Part of a small language model's weights.
Architecture: LayerNorm before each block, biases, tied embeddings.
Each number is 128 + 24 x the weight over its row's rms, rounded and kept within 0 to 255. Layers, rows and columns count from 0. Numbers have three digits each. The size before them is the row's rms in percent of the matrix's.

# down: layer 4 MLP down (transposed), 3072x768, rms 0.0238, rows 3036-3071, columns 336-383
# up: layer 4 MLP up, 3072x768, rms 0.0333, rows 3037-3071, columns 336-383
down3036 093:134106129110130126101112138121112145136084126136135169114135130124101080093149139117103106111126099128148138155119137169142121076141135155137132
up3037 104:118168135126133114117131122110143083116101087164138142128111144121103112123130150140124147115102138099132103172099165099141148087124124118112166
down3037 106:130136104117146131140155096091088171088135122138077108125163107098178119128131157122137090119167080112120122102151147153088116133102109098067143
up3038 102:158091120133091142148169142099160137137107147095123119111092116157076136161108120100124119134164087152145134168155129109163105143095128146146126
down3038 108:118158116118166137159159153107128134123114123125148060155149118131096099135145101149171139102123097123143139169182171128147130138104145149162151
up3039 102:135086117123133136125129157165178114107174149155109172168126145130143095148158081168130155120159107156178193116117094139187095135142066170122132
down3039 108:128182117146155102111128123132154138138114104089086131106140101129127122147144123132119135094114142141143137135135137147130110133154089141110146
up3040 100:121131165164151121125127141138140148133105068103176122128110156113138135109113114103126111117120147120141096107136106125113123090091099118105146
down3040 097:170131127179118124133143116107115112124143109100102164125128132135094122149126105070165116153124155113154071145127153124160151103095139136132160
up3041 103:145106102183144094097128110103104155145107116110126137105120139149105113095127114113082141089194109095201078156139117112113147114162120141216113
down3041 099:116106135149139156089128071141105178111106079134078154131130117111143138126109119133144142149078079093125129078128145113103145151118141137106151
up3042 102:139184117131138158078130117111167109129114094090103145129104116127087114142094129128134106105096105108155128118142141112168159082116142161174134
down3042 101:128149090122130142140120155105117104123112115102142097139136145133071113098145155139105128086174083097130106161115164142144129151139125114130091
up3043 099:141111144112143125126093135119138101129117126159152119110128109115132107146063113130102121111095085130126102108133145092176148166170157133156090
down3043 096:126070089142107114131111154113113110096153163083153133160111130127162122123108110159128153091142131132106128102142168091116112153130157125124101
up3044 101:138102122144141133172126117168108119142122075136169116087184130108102111138167130146159147157149111109101153136167116104119162056098145155136119
down3044 101:126158111105106185137139145113131139135138143113146157122149134139133174104133136083108110116128108114091119159113155160104088185121115108120150
up3045 085:115148155144152154140134131085126120108139162138131137111098132133181140141110139177102154121106134109112167111154144101154147098137134109151111
down3045 089:142085108134139073147084172119142092099131106119107117120164105175094134152101128115146138109140132114165124108134101112147131126152149144145123
up3046 096:140129168123102111130144181143175122142112104123086111108121115147143108148113140126103136131074102090151145158101105140140105143141124084105143
down3046 091:117115079102121149120103154128124154111124132101110110134163136119097153106161136129138162129106147099093116124111167118169178113121132115148170
up3047 102:132151146137146156124105124146122112099147140121117122133119116103168075141151104174132126117158131132107091140123112122178106114136140115115116
down3047 099:092114117138154130109143117151125180121155123115158105128135113122129100135170111134068117124142111128133107100164140143138109158119132132076136
up3048 090:097130180151107105147105083164106135141125148096135135108144155091123125156119097102145100202107140130122134141140123121156159128160120132142096
down3048 097:119097121091135171177133184151137140146145113130169135169142110151106142118109174118099175122135115134135121158165116146120133135137126134110157
up3049 105:118134141113123142123124110109163125103072106146119103110156154127088137108128074114128118127140108132131190124140089129164171153117161112097097
down3049 104:100112118171113138114135103115167132140162089180115147106131131165105143168130111143162146144127148139123102096128116113079133150089130153108136
up3050 102:141111168102140122138162161125131127144137172123117166134155147125154094141121186125117113160119085138139130141150132116150117127116102114133098
down3050 111:073134138162141156147162148107113091130124152186173128106140154122120161130100186145116129136108099123087144111112134137160127092077111180116174
up3051 105:113133108118102108075091134125118139092170106104136172075134126154114110111133180169103154074188119133156145158109183108150141126151140131193128
down3051 102:112153156101140122142126113149137117156138101135152172113133098113149108123158140120149128118142140095168060147120099104146137128117064135135115
up3052 099:132127141137107101090151154123146173096116113153129118111108179173130111150128144103148134104177119149106124107096103098115099109153120092175136
down3052 106:121132121137080089112136120141137152119120099130149132143104171136139156148087096139137184156147133147135136125135178093103128113158119137154137
up3053 096:115146152159183109113124092120128103104135128126145175118158133096102100136128130103163164122129133101122119112171132120130124119104129104145139
down3053 087:116169133130150160138162184110141094145093118113116100180115102154126128131144125135146163182111145134120088173118119149119123093151150170151120
up3054 095:161111126127124130113166172135105112153123142091128133127122132146116072139150158126159121104123123136132121125094123122130095102110120140116164
down3054 092:162115151089147127126110113105067103115086111128131088141140141128117152111135215118166121147116131114125154107094118120115100117156128140162110
up3055 092:154125164122131166111088092102128134140109075120108144083139140155138122092158133125089096124182125132149149089088105130128125089169142135124123
down3055 090:144132113152184093122144116144110116132110144130124098113132146147120150154154113141149141127096138129100131106119115126146103137119118111098129
up3056 094:115131118150120086112131149169096117104083174115104139093124128071114079165132087086153120094104115116106129113143126113144097108130107125112095
down3056 098:146123124146131089162140108126127119144073150137161167139164188130169154137090078097139118143090105114120109125141133094111126089151186125120149
up3057 103:090130109114173113113158112123122171104092129153129165115091104114122064146145109162103126128116110109117091124142150137189114095172157129160090
down3057 079:124123098155153143092127098135139145097134115127140134111130128135120153132151173107133111104136133143151094128137129153126124115114125144106130
up3058 108:122123136113124126165140135138145148122150149144107164154154145142098119141091103137095108170106132160150122147142118124138110110133146146168103
down3058 126:136148133185146158177127091192136175136137091114149134162111142116121117128116095141127174119087110183127107116147151143117099149127063133140164
up3059 105:157142107134119104159130172153082117128087140139143076128135122132082113090133143133162131120091122147149150096139103108154114126115154126106088
down3059 104:086130141110158092154099149151121112134077105111100124120112075125091166126143138146148157195155128144123099152121110120159152104105136135141113
up3060 104:113141119147126138097128113143100148137093140120184126119141132164119137161162122143123098094103151115176147123116133092130162098125123173105125
down3060 101:099114151125160159144135111126120146157096125160135112138086138111115116152122147136098110108111119116121136113147132167088154116122136114113111
up3061 099:132137157112141143158125150170193108105141141098099144086133105081135099184137122143172101119136132126115126124144110114149083123123079138113096
down3061 095:100108179111085129129139144104133128160130092100117102108180140140117166122113134088154121125119129109102134097121127123140107153161137129166124
up3062 103:095117132114105175122111139101142096163142098123128129096130114132139147154146129099133083108143085132151136117138108145119142133152114135162129
down3062 124:146138154119136115143136133150109121151138125154099129172176099137068157159137165130114114117154130131103110128087140123104126090170119138112139
up3063 109:130099143111141121139083132149117128107102164109142102105136146136115124172096121129152105133120109140142131140085129097111115120114133128160138
down3063 116:154164095116090127122115053125108151139126097120103147148113100146152107140146149123091079119137121136140185156140152106125159125120104131102169
up3064 095:132163127173176098140181138113094131091102148114082118139141139106121139107172098143087134150117111164122131112155145094096124129114111134137113
down3064 106:122122119103109106108090094114112153132130105133110097136086147152135125142086112128123066115150116124128135150118145142133084182122151173098127
up3065 105:119121161103105158075164148125120124153108128162138149103110129142110150129129112135109132123134131092133135135136101107153119135102138126120133
down3065 110:123143112167129100130125114134128149098137145141132122121110133142127100165096132155101154091116119158126191165120103134143114137094138145096109
up3066 108:123113113153119130159128142162111151071124147109100149109106148138113170122119120129093144157083143140156134133126140102134136123123148121141135
down3066 106:092121147081125137121145128120160115162124110142167138141151143100114102172114156104130106117163148142106126096144161174135123172122171133097128
up3067 099:123147142129153166147073104137117150080103140118144112109159138098138113131158139132128093137145141160163137113098113102133102125134118096139142
down3067 108:125123101079161159117137102149155167126127140122138126134138111077140120182133101124166102113133165149153172137155156146133128134061125117138129
up3068 104:132159143115144157104088140128101125142157148129160119137125142151112131126129132140156154136129149096079128156151164146141125124117096094155109
down3068 108:116152088124179077107116107126165110158164162126146173130122149110125091133086169072143121169174131137139153133093120114113125085141100103151127
up3069 097:136098150163074125100083119138111160164131121125173128145117160165102114145142121171149120149132102106093140140124150100128117132118104126157167
down3069 097:091117069150140121137105147140098186130103096115160138121121087136158087117118139107128097125158115147159108156120124176114111138117142094097132
up3070 109:149102143135123163088116173144146142126154092151108174131111135141107126147109139108125091148149116174143145171145169128139131134117143127161138
down3070 113:169185101125139101134091098140143135152128110119165113117141084143121124151119153138119107160124138142119154119137121118097162120159151116074097
up3071 087:152123141145156083129131136096150104114139114134148176115146177117132146120140119154106120139104117086119143107080119117147135116090143140119091
down3071 085:135146137117106121164128127113157118120144106124119066087119158137131121107155109141146138101151153166156130123117159154107144113125101166152144